config = dict(
    num_hidden_layers=13,
    hidden_size=96,
    num_attention_heads=3,
    num_key_value_heads=3,
    head_dim=32,
    intermediate_size=384,
    vocab_size=570,
    hidden_act='tanh_gelu',
    norm='layernorm',
    norm_place='pre',
    norm_eps=1e-05,
    positions='learned',
    qk_norm=False,
    attn_scale=0.177,
    bias='none',
    tie_word_embeddings=True,
    parallel_block=False,
    extras=['capped logits'],
    init='normal',
    init_std_qkv=0.051,
    init_std_o=0.01,
    init_std_up=0.051,
    init_std_down=0.01,
    optimizer='soap_variant',
    learning_rate=0.00757,
    beta1=0.95,
    beta2=0.99,
    weight_decay=0.0,
    lr_head=0.0165,
    max_grad_norm=2.0,
    warmup_steps=200,
    schedule='wsd',
    decay_fraction=1.0,
    decay_shape='linear',
    final_lr_fraction=0.0,
    batch_tokens=32768,
    max_seq_len=384,
    doc_mask=True,
    train_tokens=116500000,
    max_steps=3556,
    dataset='wikipedia_en',
)
Each number is 128 + 24 x the weight over its row's rms, rounded and kept within 0 to 255. Layers, rows and columns count from 0. Numbers have three digits each. The size before them is the row's rms in percent of the matrix's.

# up: layer 5 MLP up, 384x96, rms 0.23, rows 167-346, columns 64-95
# down: layer 5 MLP down (transposed), 384x96, rms 0.205, rows 167-346, columns 64-95
up167 114:145193166142107082114104076125125113123118100130124131138129129129167114126128119129154131128153
down167 108:123111127107136137182121144109068127153104121130144169167156125148116136091138132118109130139103
up168 100:106144103126119079144109096119147103151152101107112107157134125130151116140137134133133146134131
down168 123:118148170132125160113124124133100187148168135099101106142135110120110168123168118141116096135140
up169 093:134184153138172137100140140155107094129096106124168135140151112145091109168134087120152138104137
down169 093:131133112135153180090119134096117132117157090130114132094135157119161107134158155161118175164130
up170 097:131138144147149116164107134176123158076161086109104140159158129153100087132102156104101098118151
down170 089:088114129171121117158149108131153123161117123086119145143154166134142139128115108140178153115093
up171 093:152138116148114132152097137112118166153094116124163130106126145117112144179155104108108136075140
down171 102:093099084137145124129128116125142107142110133134137109136175137136122133103160079108112105098118
up172 107:133129119142152122155132137145147165084141105091116151103150120117100126182128126137129078143132
down172 109:152145123133110152085102143132118134155132139112134119105126131159109127162081157160133141146124
up173 092:141116143131159081138143141120113171153136078158084127172126140120145113117071118130114107148204
down173 099:082141122173111139135144134101116106115160167112087106152174107124077139134116124139167145137113
up174 105:142159087181127130118124133157055145139120070130121132103078111106138103171127124123173097104147
down174 101:104094095146121098152105141119129146089109141119107161108133153151195143132108115109153134100081
up175 103:140159105158144150120134099088125115094128157132131155114108115115130148153092085175091145152143
down175 108:127103137151137136112142126159146125088123156119174112092115124150098095111096114133145087142099
up176 096:113120121093086159125149079095178157137140108133122131117145133167124143110112097126163125142127
down176 103:119136086100127098114116146125127123109107134119161131146135125107104103136138140135198113136128
up177 080:157142120116129143100107130143167131102125151102129134117127123151125093144110149109160177117116
down177 081:122185147122135134137138096146148114121113125167137140044079142112141070099151120154154112127117
up178 102:165121163118100110124097120153108148138159091096096128114114128119150116170090106098099151157074
down178 111:131114091144099132116089153129179103143135189130120137106099185091126108136119108115137121128121
up179 099:094104084095148135158141137157079127115142104151100121177113145145136155154146147121150146129141
down179 099:155124150129098131086109166118130139186121120134152104133092142181121140126119127095140109131090
up180 103:107136147101128111185146116145125100120136071128176148093128170133130127185136136120090124140079
down180 101:125104144135117176147149114099140162106093114169127128111130139123153126155201107150160126134148
up181 100:120160126123143130110139116135155112124140125110144148117092123087122133120165101159141160150120
down181 110:158152140159114151103132137106152144136125079133127180101145104128106100095100104106113138137128
up182 117:129091140152047100136106108147132177147113158096123127113105098102137116124121111121127136127149
down182 122:157146113091198111082120113163147105133103102185145153151122089149123113176179133153106132147146
up183 110:164110142120164118171155157107098096156160135133117140118156136137162129164115102105134122103129
down183 103:124150150164106159097150129178150102109113148115126143093158165131087147085113108160166115123093
up184 098:104167108170141169164151145122142158125101125125095125103160121125144124121080124163159085121107
down184 098:136136085117144117093091125102065123149071108165170106118114121130126145138139116127165139124147
up185 096:083172133152147133150112134099121143140143106137141144162148054114124116154086102132098110109133
down185 090:178117156104110149135128083124107140159129138116098133142140118140121113122102164124120120135135
up186 099:147100155096149130124136137129135165162135130106124131102107114118180137140139150127103121141089
down186 100:128121125091163131097143114117108138171131100138132111113133152132104145119147104145159122143116
up187 106:134140156104093135128129110114174093137127107171089101115150108096125131157127067107116126133096
down187 114:145124097101130114093135111109189119124145126153142133089146141138133128167092099149091101146095
up188 104:136159159103142148102139081130115144130098109107124139131137186110073144115126081101139105158112
down188 103:137160115128139122156108152160117133121136155139130132130102145144143109164132128131123155149140
up189 104:131119105122158138142149136127159157104134141135185156156109144132173187129104121141160153110116
down189 100:123113181094150073118110101088107121125120106107135123119113093132087134128167120142096137098151
up190 109:144137114157073133157081164127139142089166139080117130133095171099109088118105138142146168131128
down190 102:127112123096112073096142122156118069169130130112155135135158124124137140143149124139133112130171
up191 110:111132102131134095172134201115131130082164139094154124125143136134086144144140138130100147144142
down191 110:164157163143136150095110119118128143169100121102114132091103126099106115120094101137130134120106
up192 096:111101132153156089143146120174142127123126182107131111177110157148123109114131152107159122095090
down192 097:133118117130151117173133140126155146116129133091102122156096114126156108131105129108161128109148
up193 103:115147123116138120140183142091178145114184125155121136112145131174098112147167171098102144100123
down193 100:131128114116130121077089132158102119149139122149165135113128133125146117162109156165151125176161
up194 095:130141158129138082142187133111147129149123094120155105137118134141130113138150104107138157161095
down194 096:137137087126125094136134160133139119163098092137140094158108169109176149128125139129126113137091
up195 093:095150136103138128115127154115159155136141144117145121170147067133117107107116071154157074088154
down195 086:101090155156151107118110140114139129110127166153140112099135131109151116118101172120119172119130
up196 106:092142123150113161114113117116117112127136174154136169108127105141084102132134117133117192152132
down196 104:129097144131097146104140189127119096120154157125115156099146106127126128114141147139102131169144
up197 087:151136115156133158167111150137115150151149083108110109124124151138151174105101092125142166121107
down197 084:156113160093133103133155099136145133136126161113130113128146114096177081103106092139133170118142
up198 095:133130176152113085086139112118149181147141143189156126147118144113157180174137117122102108134123
down198 095:082155083131116170155156137094089108139124141118073125085155120111132134094104109155144134138150
up199 092:112169126118146092142126131125095152170159085101139150145114111117135118054104117123080171115143
down199 088:138164177132146131115070161123103130126149111165085135192116098148103140152111129144117106112123
up200 103:088122156130125142153124119097150161131163150124141142079124161172134134141115148115167119107077
down200 095:143119142105133119099113136137127078154081104148139074086154144118132135119127153137150152138096
up201 093:182152156139165095142133121152105110151109166116087134102114072079160163155142117085124137115095
down201 093:150162089112176122113147122103109102119121115109092117095132150105187160165147131149112127144110
up202 098:142110127172132123081092117110120152140135113107143138098120157105138144118159109064072125144085
down202 098:124154158121128157148126123108105047136145150163106135163152111075146129115145141131111128128073
up203 115:124159184129133125139134127138149108149158060106094175129156122124115136149104137132173144146138
down203 093:100116119141130182175115120126128132144112138142115131148144126137151126074117102112130121091118
up204 090:136112130137157103139123108097132143152128122108088141119119138106148144186169165133175158117064
down204 094:143170109139146143137112131157069149098136113150154135117161149122137127093076124143147128123153
up205 084:095151073164118127173140152091134138101128158149159143110138181132125119185086114141108115135120
down205 092:150121147130130141124166076141142119164141092123132119100101126128150147129143172150136126153116
up206 103:115114149123109138165094125140103086194148134162117138119171128082146132114120130128134104126122
down206 096:129118151101150162155115126128114094123108117121152186140141104120116108098123122137141113164104
up207 102:103079105149110132129147135111049159093147170107154141126123096148135156097144093130158174153144
down207 102:158132144149054118139103191124130098136107152120133097097122133131164134120131116118153095135115
up208 117:090138129176145085151127097179118122116135138141154129125175109115142108134139107161111093129091
down208 115:169131126146118142124139157100130145113071102143154129170105148126159153089135153113096144097134
up209 099:135127149114162121179111087125124146116132089107134128128125090126132113165110153116162127126108
down209 094:103157139105112161069077105171125124148108161140121107152162129129131140114125151133158082117137
up210 103:147107099151118150162137149151129178106158140104101197158149162125113125104132133136134122127131
down210 100:119127146110100148145128124116165139142137173112147156142141121148157092142065128104144127119124
up211 101:140104079112149125103158105109123136175168107149125110135129160129110110145133117158162135141141
down211 097:082146150108103137108134136115130093144136122124142164107168135126138170130155111133129109111090
up212 099:149101097111127127137135103131145130138167120120158082147110110164141106131080157123114085118113
down212 105:155081133142097121134136128109151116175155145135163165149150115164111160129124151132103148130130
up213 106:137136143102098151096158097083152171145105158138176084141127157104141116140121127140117127124135
down213 099:120156156149148123129134142139113149115125164121164151134135112150127146146152107097134106143163
up214 095:117082125164140097088155129132125107179150145114137105129134090118153133137134095080172140121138
down214 092:169124138092093105183104157138156138139135168110128147134171139146114107123152093156141106133111
up215 105:123136149142076132124135152128140123112108131093144146132170106100117136166115118117139110074145
down215 103:180113103138124141145138085130093108094132132139121139102098161099159128068148131134111138142156
up216 100:147123133106125096109131150117101076137126105098121127157134083137188132134069130111131144141127
down216 097:092179108147141107125102126144174120149114168143126129106116128116083135141113140170118138113173
up217 095:131100150141110135097137164138117133133161152121125105110124153148145121112183166089104133079089
down217 094:137113093126144129193119109127144132114136137122116187125102117158129134072100135124099132127173
up218 096:142176169130160120180107095137182119121123130085154102146126133129134157142138110117128163135115
down218 090:086153107154089147140127126119104099131140147145128103136137143114119090143172157135118092116093
up219 097:122101131160064131118127109106119129115120112126154124107139129143123156139129122147103150137074
down219 109:073131183155074133089116123135120148129124141132137094174138085107164108135129108132166124132112
up220 108:163145102118127140103140139131103114115136139153108118148182129133118192134120132169155129106162
down220 114:144134111136146136104127101136175116130143048113138136149136063126130104120144163073129115143145
up221 090:163171172105121151105141119114092097128179148177158107093117114138125117156148154114147094149121
down221 088:116072134143150148110103094116114113118107159123115068147156098127084133115114121147125170133108
up222 099:117116115088141154135108119108141106095166134090128139128129129132139125097124135120073125156148
down222 110:087086131160132104117134132096091098120091126110182106142107116157125105137116131182105130130105
up223 096:104129132155126141150133097128147177095091137107073097143150152125155104140107132098131124165089
down223 092:145091097081128140127114142119133159122136123156141135158164096129126166151140139125117141158143
up224 101:144114157117100121147117110113131110102117111178135137134104125170099129170082095123095188138145
down224 098:121125128107135103127112127166118173136136122071117115120084096098148132140152153131103099112119
up225 109:128126152090099140144080160120077133110174113129107127155129118114134089147154108155136170127099
down225 113:139122170090082143135086137136108154182115129133146122126120135135098129132135116144104146154134
up226 103:162091110102106159121145129092134188150122108141140136175126154135100136169163078088141160104094
down226 107:179104148114100125128154130149146170130101105137106118156115135126142092108106126097107119141072
up227 086:130128124116149096107170192185130128100143122083117119162135179142110113153131118156144132131143
down227 088:114131106089142102148150153128124133098150142124118121133096096118102111131159131184148134124129
up228 104:139090161215124138159125083149113116124172095136113078104108123154104110143128156157131114157121
down228 093:142137133170113130122105115149130157116104106090122151147126112207109107126112158147126096105129
up229 098:145164181152136120158129153141120096157183126124108113134184135099160112126126161135172142171117
down229 091:109135138135117142105094116142127120118122127129095161144122170162119093135108106111106099102134
up230 108:121150111106168124129153167123141091125132125156120109159091148122156115111104133164165111124129
down230 101:121124087137116135106123136124148147147115151150141094150176113139105133159174153106127153140138
up231 099:117086171141175100141118116134121129129126101111165125131142137151139140113105081170143108132133
down231 102:153126094101140112127141134135170096100105142126134104095088126127096145161154135130087171124104
up232 109:117121131103144149136116096162126142102134101138108091134127158149087170102167096121111129135149
down232 102:107162137102099125128125118105143091118144144071114147120115148107127144111153136123133106119172
up233 095:165149084121141153105170119143102103076138138164129122143115108109128127112138145099137101125151
down233 100:138163087155125134170144139141135106128151100117136151099169130103125105124097162136115132104121
up234 098:115148136102109128127084102102163137131146087122111128142114096132128150164119133107133072130102
down234 102:143175089134170096127087151109159162142119106092141133142115140124138171113166139159105122102109
up235 100:112129116110148169181125120149125171110177085150110122090121152139148146110115135127095180127162
down235 088:139172135115117148141116130123081122155192168146128130139141121124146128159158138105113131108113
up236 102:123149110105145135136118114079102132123156139155122160115122102188124163147125147141117128179110
down236 105:079101157161116130110078074121108150165086146131133171124122144121165149156168127131122097113096
up237 105:128114091137100157092154095133121140162171146134108119125098139118136140161153076122086144114108
down237 110:123098125096112122101140109140121115106143136136155119129117151185141182141131109135115123157126
up238 080:131151094124162100135096145107147153135159128074127115085153147116118086132122140121128081122120
down238 090:141181111090139125115138128084093105088127145119149144088119103113132149154164099140140150149142
up239 101:133149145145087127117168115157140112136175124150115107090107128117113128136131132095142152146115
down239 105:122130128162122121133142100135130136140149165151119132145126116145098138116115112107090190112146
up240 100:121115126118095124120158122126178139137141169079119124123145145103087140124139173136152137132101
down240 107:071165085139136146158143095176132121053129111139107150135100143129121110127121132106114117095184
up241 101:148131119176143106091132116128141140118098145133103127107126102114167165144097102119091139085119
down241 105:142164122140151143105105155184141111121111164091146102123125141102114145134141055153131150151148
up242 097:149127131125119108128135108126172134103130093144120149189126138143103135156118097184093120148128
down242 099:115160124127129122119123148113145114141079131153146093136103165132113129137137118134122135170109
up243 103:131133133153132109126108087106137154113123111142184155039108152146149144174155143112127105110129
down243 104:117121147156114147125159165114084113134129112140116067121107096162124092129111131125134134119083
up244 103:123161116144148108145138143144161135185124137119139123144125114149097128147157144137149113121133
down244 114:131127119135193133130145126139105106114110137163152169103147099120155165139118129136157132110150
up245 101:144113108099133156123152100089092131096163150095184134148121133139142108142159121138136159110142
down245 100:107101138122145125104135131099115139125127097132114193123137146133111124111107120082124154092122
up246 092:097160139151116116172093145158138118140127103137129110125134129155134170112141094148120159149121
down246 081:147105195075128163123147136131162118086124127106111116130122144127142093074108095109138150136151
up247 108:136118148153092086166116103179130165144143125112147144094154128131149143105167090090129130126114
down247 101:158166109137107137115088177113126164146126156090137129136209139156154154134142096127123122124089
up248 104:126128059122158093119122137131146137140162141127142171135114135112146119128118144109101120153077
down248 107:113097107139109142117133122101132169109112130142113146139123156130148127140089085072142130121166
up249 101:133144119134114172171114175138149118103177127147139147117111119093109123119123127143139124152064
down249 104:137129125156145165170129111093145112113116125151149165116150153107106155134142107162130128134154
up250 106:159101102157119111112144154142187147126110126123163149157139121160116122143137104103137144147148
down250 110:103194135105104138131126088125140108140122153153098108118135144122156132154114151108096155124082
up251 105:129135170158103135156130090116132157119154094155098158189085121085138126159151153135120137131166
down251 108:156126160094127136112122162102175137117113161150123138108154149143147154148150121122112120149086
up252 111:136112154151138110162110129170153167158141082131123121139098109140137096139134117154126145126114
down252 103:154123118133073111134132141091125145131129128164135156107142146143161127134187161115137132115141
up253 094:159148116080138172112101158129149130107174116064121148108146109120099110123160179122122143139146
down253 108:109122124159116113095118139137122080138129120126161083148117076185163114171158132148131137114154
up254 105:134137186081091097122158116128119084102154163104115129141117119127132141104145106128131127117147
down254 097:135106119130111187124140099172111134103192126194181107119162115139114124105107123136121113076130
up255 089:143107114168147113129153126114129104144135120110082132098138118118151181156146107146132130140122
down255 087:141105129111108138175139130146108115104144119144113168155148123136124134107077160116094156117153
up256 105:113126120118142141173093107155112119127162108155134128118153074132091177136164165122151144114117
down256 110:132141139141087099120118158162139120084184145128089082088159114112111138136146148128102141128096
up257 117:095155156083131106113141072113164146139139127139162139104138094172101165161119146088142082188120
down257 107:118155110152147133116135174137146151152089142118123106129115101131137119131111080137152143120148
up258 101:105128118172078148143121121113120158120094132133144112138123108084147156098124131123130162160107
down258 105:189100167152135118135171113095137114108074144116136132130138138135085138113155114111122130147156
up259 101:121131133091100155139071143116172104144139066107129184119131163115097142175095112129162107119106
down259 101:133119135073144111159083115122103138124147113142107158141102136132154055131110137130134136141111
up260 099:180113135150132131127141107103132144090123122145175123137118084132131121139160117160140125098165
down260 094:129130127127112119136132117094125098149106136080113153156138120097109143139110110170153097128133
up261 110:144119136154094148107156130136082122107119137120170125160128112181138148164108127098148106142092
down261 108:141160121133119127166125141128142147120158144097165122116193095123104147140164132145120107114116
up262 101:085137177153116138181146094134147172168161126103112135168098169135129103135124143131140129099102
down262 096:139146078140103131096118166136125110150130105107104116126167126087161164113135095079163163152111
up263 111:147052133143130120082139123138125127104104182132109138167136107113183139180106116080137106162138
down263 115:150120129116130123111119084126133096112093070145120106120111157118096096099168143108150150142124
up264 092:148164166083133157110158135112150131122179124134125139180146157151129112164151115122134131167085
down264 096:131125087190194142125116089133112138093088108136140120180106093119150107115132115129107140094160
up265 093:148115139105145099070132146137108140159149092128126069122115129190110133115126116136147112129138
down265 092:122145145111154148117118110151117112133141144150119133150125127137118096112084078175077166137162
up266 109:139120119144182131139113123125132093109153115107120110125099107112182099158117117120174129123123
down266 106:136140078141156103109104145132123140109107151138082149120115101158132170134126112151135159082101
up267 096:167109131147090093141148166154117133136115160126143102161124163176155154140173088134154163141096
down267 094:119151088120139116082119116181076128156129092166124101126101098179116101155151126093102113119120
up268 093:096119118161135095160184105112144090188138131124138139129158125091075108099138121121156144112139
down268 092:095118146120096140145104130119132156100103109097141150115104105194109134162107118139129091119105
up269 088:120187114107107137127156148129118139112154134125111181107080172118124114136164117107138136158113
down269 094:131174165139168106120132126105109081102152125144127085154167107098117118138151124121110128107193
up270 104:137107111128166166106132107121159156137135166137160125157104152157137106179122135114111153097113
down270 106:080149114149092112138190128108129173135094144142081178141137140108126103170139108119145152106159
up271 050:101116140074140137164118085168114111102129125144139143134152117112141111160183119103092100105137
down271 062:122151087115120149125118165155103099157103115140137136153128126151151135106136180141125140139097
up272 100:158155138160135101075176136134099140148124125141111153134135151093159104134123119145160076103193
down272 092:130162113162121132202149169135158145136122097118098124105106130119121101129118159148126141145110
up273 109:128118135116108105107138114117119171109169133133097048152129143174133122134103121118146142128095
down273 106:128108097117166177127160123147152092110116156161128083133113110111121149111144115144143147123079
up274 091:144108128069111136137155128153134151105105153094144139093108102098122085147166130136122102118152
down274 097:108158144118162126143158120124110117106172141140123128127112090138123173077159098148102159097155
up275 117:119163095100121105140107109170119121166078120074158122127128145147132172104140130078149146118122
down275 123:167122104124128111132141143118091149138137126070104153130128126163155109084153145103117132138138
up276 100:129143190162154104125130140122144131110146160105112123126160094113166141110163199119139161132166
down276 094:096094122103159158107127123159138138114085060147139111145084118110172160135136140114141120181119
up277 099:147151130135095117121180191107123127089134118110122140102128153154153124130104116126131136117166
down277 092:112108136144147132112121131140147124155136125109116148130137148122099087155141155153117108109085
up278 104:169139117134128107184149146089195115094097099126118113150131097126135130113164108151122154118101
down278 095:133114091199085162109122125123066089136118156108130155127150148115118152115115106091133109122121
up279 084:092115091135136128160141115137134119113136170134137106128128087144095119132159121105188133109096
down279 094:133111170122101098145108172124142129146096091109154139144142116134137134129090120121105114178091
up280 100:128135134130106097160146064131149158100158125137122114108159083106095163133109165119158102122124
down280 100:134131123130116125141142114155136135136093109157107133125146203121127141127089092120121118173134
up281 113:150117104146142166155112090149116154134106137112170143097162123090117097167148129159085139110129
down281 112:138111107094162110170135111163147118136161161126144109136115127101138141114135136089148146146112
up282 097:164153110148090131155107135102125091087124144145161141146174140161132130130141141151123156118134
down282 099:136135127094155134170125134092145145124142137087126120094126106146138098159108160174092152128130
up283 082:118157113105170131127091108134119112142095113143112137135133155147129114196136149101156151118105
down283 081:121109090138135139152130144128101102147099137136127140147131123120159102130088094160139095110122
up284 105:196173125133130142126170133137147127136156164122147124110151076152146150108165117160131130156118
down284 113:122137131140123122122124160145112160147114111127089081144133153131159110107132122070196157185105
up285 110:143113145128133121103113108157155141118136144139100071126129148087135177105160139053123112128109
down285 103:147128139118085138144135120114162175125122145124128182114098152159136099091108100176150108114133
up286 102:126124099110129123089092108104156131118138144135156154154141157100145118149145179145167142158156
down286 104:130159100126112161143153116093171123114123097151111127101124109077101107119141096166114072139097
up287 101:128178167100125105164128087153153136139128139123152134115077116158156145100090146128073117112138
down287 104:140142086135141151145109125141142120189119103132092112074161133122095128144119104124108134108104
up288 094:113147120134162126146144121162149142118109154113085131123087118136153153132125139181142124150135
down288 090:120144143112127127121115114113124088085102135158165154113133164134144153105169096125116137153115
up289 102:064122102103130124110135170090173140144155170116081118118130105078120126163118119103144095140123
down289 107:168189110110148167142159097112107092137113123128146106151112159172147129152125140118089132107082
up290 090:118145138096124194144088171113129108139138138108087145141147147143134144106138145108169100135107
down290 081:132156151157128080117133130170155119144125121143113085139119153148131091105089118132108105115168
up291 096:081186125137091108165131123120165144154098125127143147124138118139115147120200123141125148102144
down291 094:107073133125118140141155089105091159098136090149108160148090141112121134153099149102137114125136
up292 094:111098135161090143119133104103132156183118119107135151118147057100145122127131130108124130114149
down292 105:133119157115145123151106102125110158144086118190106122160099121116114117153124138124133113109164
up293 092:149106137116123103110119130130148131129141094094084111128141178117110131123141127126157116123145
down293 084:129132164101165117148109119164067127100104148124131108126133053197139121130123114129124130140155
up294 088:130128092127116162119118121088134092175094106141121117114143136091145092128112110097169143106139
down294 089:106114178089134151131158089125149131180172137166117106152181162134147107089120122116129115143091
up295 103:110161149130112152104145168100145113129188137069155134132156147124144148124135147179155127137094
down295 095:144098103113138119122152093108147140123162095176109133109155107181127150140154110111121111117143
up296 114:185153114086125101121169112158160174132137148145106112125139115167111120172119136153134122098166
down296 113:138165166107092159121107143125120096179091126108141172195147163087113093129125127149103160166118
up297 105:104122108137117105172144113118077136121147128151132149116122132104117163165075137131169132100171
down297 104:136129129076147087082124123164164150116122139111125103182110113130129066131099137126096099100137
up298 094:098144139136146158148138142080112115140149112128130129103117125127121144133112134121099116112136
down298 092:141117097164142141120140124185136087132104112148151140143159133124167166130152103126134171135115
up299 100:108170102102124147152111103133153150135104089115158149130151087099105130178146136131150077146110
down299 096:109127133159131130139195123143092131095108145153105116131157116114122113157114099170141140100098
up300 092:088117180138101104097069150129136090098131116109134120121164131143160113127157130137150136135112
down300 099:137101121136101120141137142174136098088106138145133154146147133127127138146122113113127118140147
up301 104:169105108104119130145148087162153129143121116139153126148165115167101155143179120098166087132160
down301 093:095152092170111164150106134103103152145147139133082139110135132073155134148160094162159141129120
up302 099:128104136119109123111142150150142098157160119092147131105104160199105149132116161106094144149117
down302 104:076143141135103114189130122119142111157064160115156110098143101143135092112111111162136137149127
up303 100:144140142138117133135134133091144148121134095087116149116108071086150141107115139094145130117131
down303 113:147089099111129116141208143100164146103096135116150100134113144095150103134134153111164117122139
up304 101:152111146093128122085142138152162091093096131125145084154107106105095129134142083115145098151124
down304 113:089143180097113094169147156111140089144113137110132127124131124088133153129127135115186106141098
up305 080:167085136074146139183105126103150124143162128140116178116133141133131136174108131111111158097101
down305 082:109169089112145127093162156147111135119099132144160142135126160125147090117125134107169102120132
up306 106:141154177143130147087135150190125157139152108086120103136140103121145146112159120165101122161104
down306 109:120135129132127158121101081147134097114155127147145125165174168102131117117125116099111118096145
up307 099:139136155144113180102130079127147079143124147115125107134132124127119105110108145128147107129110
down307 095:175118106082116105156117165144082115103089106102147165119092140099131132131129123120107152117108
up308 111:145151148098165122148104104138131176094163115144112128066104101160147127149120144129145117063088
down308 112:068131183111140117120127124114132139154114117150107072115150081114136131090150129154111150101131
up309 097:112167122137123114198106088117091103150141158149172101134125098145141126130108130129101099159137
down309 107:136090093159110095096133110151116169104099106141097136134080161153149105103145107111145126119165
up310 103:153097118147123104167110153125131098131145078152086131144129071135122122127100118097093126158129
down310 108:120107167119122152158115129122147103104158126087123136119135162170110091138114174101097134118112
up311 101:142135155139139157109119128160172098075114118116139108133155140093094131144146152123122143109096
down311 100:136132148104106166099101125166092096121147142119107132133097118144113103135093151125102125131146
up312 092:046140157125139107125107108129115122161168107112126152156151146118144139181097162141137156143136
down312 084:169102156131121161125115131143116085154087167130096113130112144124128093121115135148126092124109
up313 114:123112122137127140136151139174143164125144140149105109134127136149123125108086071087101132144151
down313 112:132091130136150165111161146106146124124111143144139101118152092123135164121158120124098111130139
up314 085:131130119126097127104088129078128106113131147109158156105154152150125131118130130075113130159117
down314 075:121180150127103131156158103108093112087076094156143129103103132108111089122102124114084141101122
up315 107:135138129140099153131145133126092162082138131123129122085152096139124172105114128135074125141106
down315 122:167142135140121136133132115148047125121152101148139132059096119118124148156148118103115190161137
up316 110:144102113115089103151147083151149143128113145090150117113148124156136141125143108102168153148093
down316 112:132164121099149160129136153112132171110171136164131114114075148132130133103127133130129137126129
up317 093:140134169146108114155169140169157118118142135100172141112156115146116157118110165150135114144096
down317 099:134081149099086127125102120158090147130114163133113156126145086156121141104122113099168169124096
up318 104:113135116122147152176104109106103106112139139113136130099138116136090105156116189118118134127156
down318 095:164167104147158106114156136164119149196099126110126151109141188153124122102165096125176087098102
up319 096:171111104127135139141116141104198109113149107129099103178107131117163130139152125128144148178091
down319 103:096129140179134128097090111109110120124136123122175112091101099142092122133115132126114152160149
up320 103:128119116138121164093087108111136142123156180111112153112108117123160142110109109110149119152144
down320 106:090141141138144127159104115165126150087153093127146165117125117121114109163089161075090125093111
up321 090:146119112145121152143121157159139127106137147116136150135108136127131115130112144128119165128134
down321 095:103153153116159132178197100152165118090083155140091091143079115137103123169118113175118121134118
up322 099:140100131110165081099097100144065155129172131160106141109128132140148122137117125111109109117123
down322 107:126096125121101167135135110062133140121166117100120115142161107121122190114111111147145116127119
up323 101:146132159117076128130142181132148103134138094093148115130125140104100128132113142130127160066104
down323 104:127129160174118169134114127080111153107120165117104174100101163125120170145143113094125115146139
up324 107:133114111128136109126118175145147125157105080092114119132174095123162144120145096115111137115131
down324 101:155104122121081153103144107105147129142144145128135123119120131128113161142121131099090129141105
up325 095:138105139156156123120160118119146105125176122156079139122125095139102159145150152172139132132127
down325 093:111122139099147122145109136128114133125130103104146138123102103101139142144103138127087128091182
up326 094:143108111112129103149171120155136093109165129115156132126141120166144188098129129137120125124122
down326 089:119132143088092138133136104117090130114159108139110073168133118133112079132089122120123148124133
up327 100:156126140138094121104106123109126112143122164143147094113186153129110147161162087095128145163138
down327 097:111097198114133175139121163144118167068111114132119125117114105104140122098101140134107127068122
up328 111:150171164114140141168165100153111122129146074135135103077160138139125137144141155130112123138146
down328 106:135157093097125132143116167123147109076097120115181111144086109130157143124123142131091120129132
up329 101:075124083111161091146143119160195124109162135120137120150070157131187151103103142147158083114202
down329 106:098138125123124137139125121178153141116140149106098123137126142134104147070141116158124121115120
up330 100:088125102132152116116122132152118136127114139106153147155151144141115110106070162144141139153113
down330 106:135121115117150106104139122125147153127088115130137145136140127142134145119099172142202104143105
up331 111:116099128096133138127106121114105158137092123092120137124138103140123192124149140091101111065109
down331 121:148158108148130122148138141124115109168139134167134115125183145118116128109119128129119149083136
up332 098:099086128119164133143156112116104187125151155120165149142145128131112112115162148093127121157126
down332 095:159110151137085110095131154146149125100112126162146122101150115122163122118133188119159114129124
up333 099:141105145143122134110137131130180125156159134098125098148137110108107108149121062118136097121107
down333 112:091148174158102138084110148124107122132145118148099119125155154114128143135144146106155134126133
up334 103:122082139147111121138144129109131157157099122125097103158160114134120181090109091163100162139109
down334 084:140131093109128126118142145134157112124027125150151158141095114116144121131131153125102133155128
up335 104:145093137141136113120152109144153104156104143090130129125111083150137145098121121096125149094146
down335 110:152128116116145116069139178115156123105111135119192098124169122139127149143093151110120147146096
up336 095:154110065111115153105129153112131136142110143132144150123130145169104115089124111143157112098102
down336 097:121139126111169113112136146127150148084113130186123167091154175125144126116126110148129112141136
up337 111:156119127137128145136110133087152151120141096153136096105102168124131133120090166127128137146122
down337 096:147140123151097175109079132146115105125118142101163111173142142111148135119156126152161092117113
up338 094:125126096127154144156126132135151128150126151115151113101111190157094119123129145123135119129114
down338 106:159118160116162091127131114136134145128126171150126093103114108120146136055100137138121159104155
up339 099:162122128129089153154104124146131133142121115107168163113135097155096177180154118145126128131121
down339 097:126121132172122142119120201108139089099137115148108119113093141100126116088103162148155138139141
up340 100:132144129155108142119161165108160123096128120131137156127157130130156106094176140096116086147139
down340 099:166133086151164137120113123136101136118093136129137120103084107132109113121083115146098135130172
up341 101:143114116123139106155150073116135180146068123126161119132112121104078164089139139117192160124136
down341 099:115166104146157158115129139122087095147114113138106147157102192117124124085140091117177110156129
up342 097:140115095124077138106086154111127127166135153120124103125163123104082117143119119117147118099110
down342 100:177113170121133117111160113131127141143115131124120178102131128151186169168129132156118141164107
up343 114:133158169120136151121109108111110127135147112118096150125137154117143143140131098137079094108148
down343 117:111131119117139158142154171074149110127143117143140110134097140131193160156097119151134080116104
up344 102:120141168133071121141148140143140125131162085114083104140137134149108147150109159161113135129177
down344 099:138137102099117162111123099149112185098155094159116126132149144121159139128137093091155115121150
up345 094:165119150117117118151155129161130093123137090154125114149095110150152100130172139101152150115128
down345 099:096097114157132133142149133124123136143121130086152131128095117184181109164097122150141169125184
up346 090:112102126120125177150143100142153105176097156158087164134133118087090176147127143120165115119145
down346 096:140128123131174163145161112110117124088111145099150152134117111145141088115098137115144165118158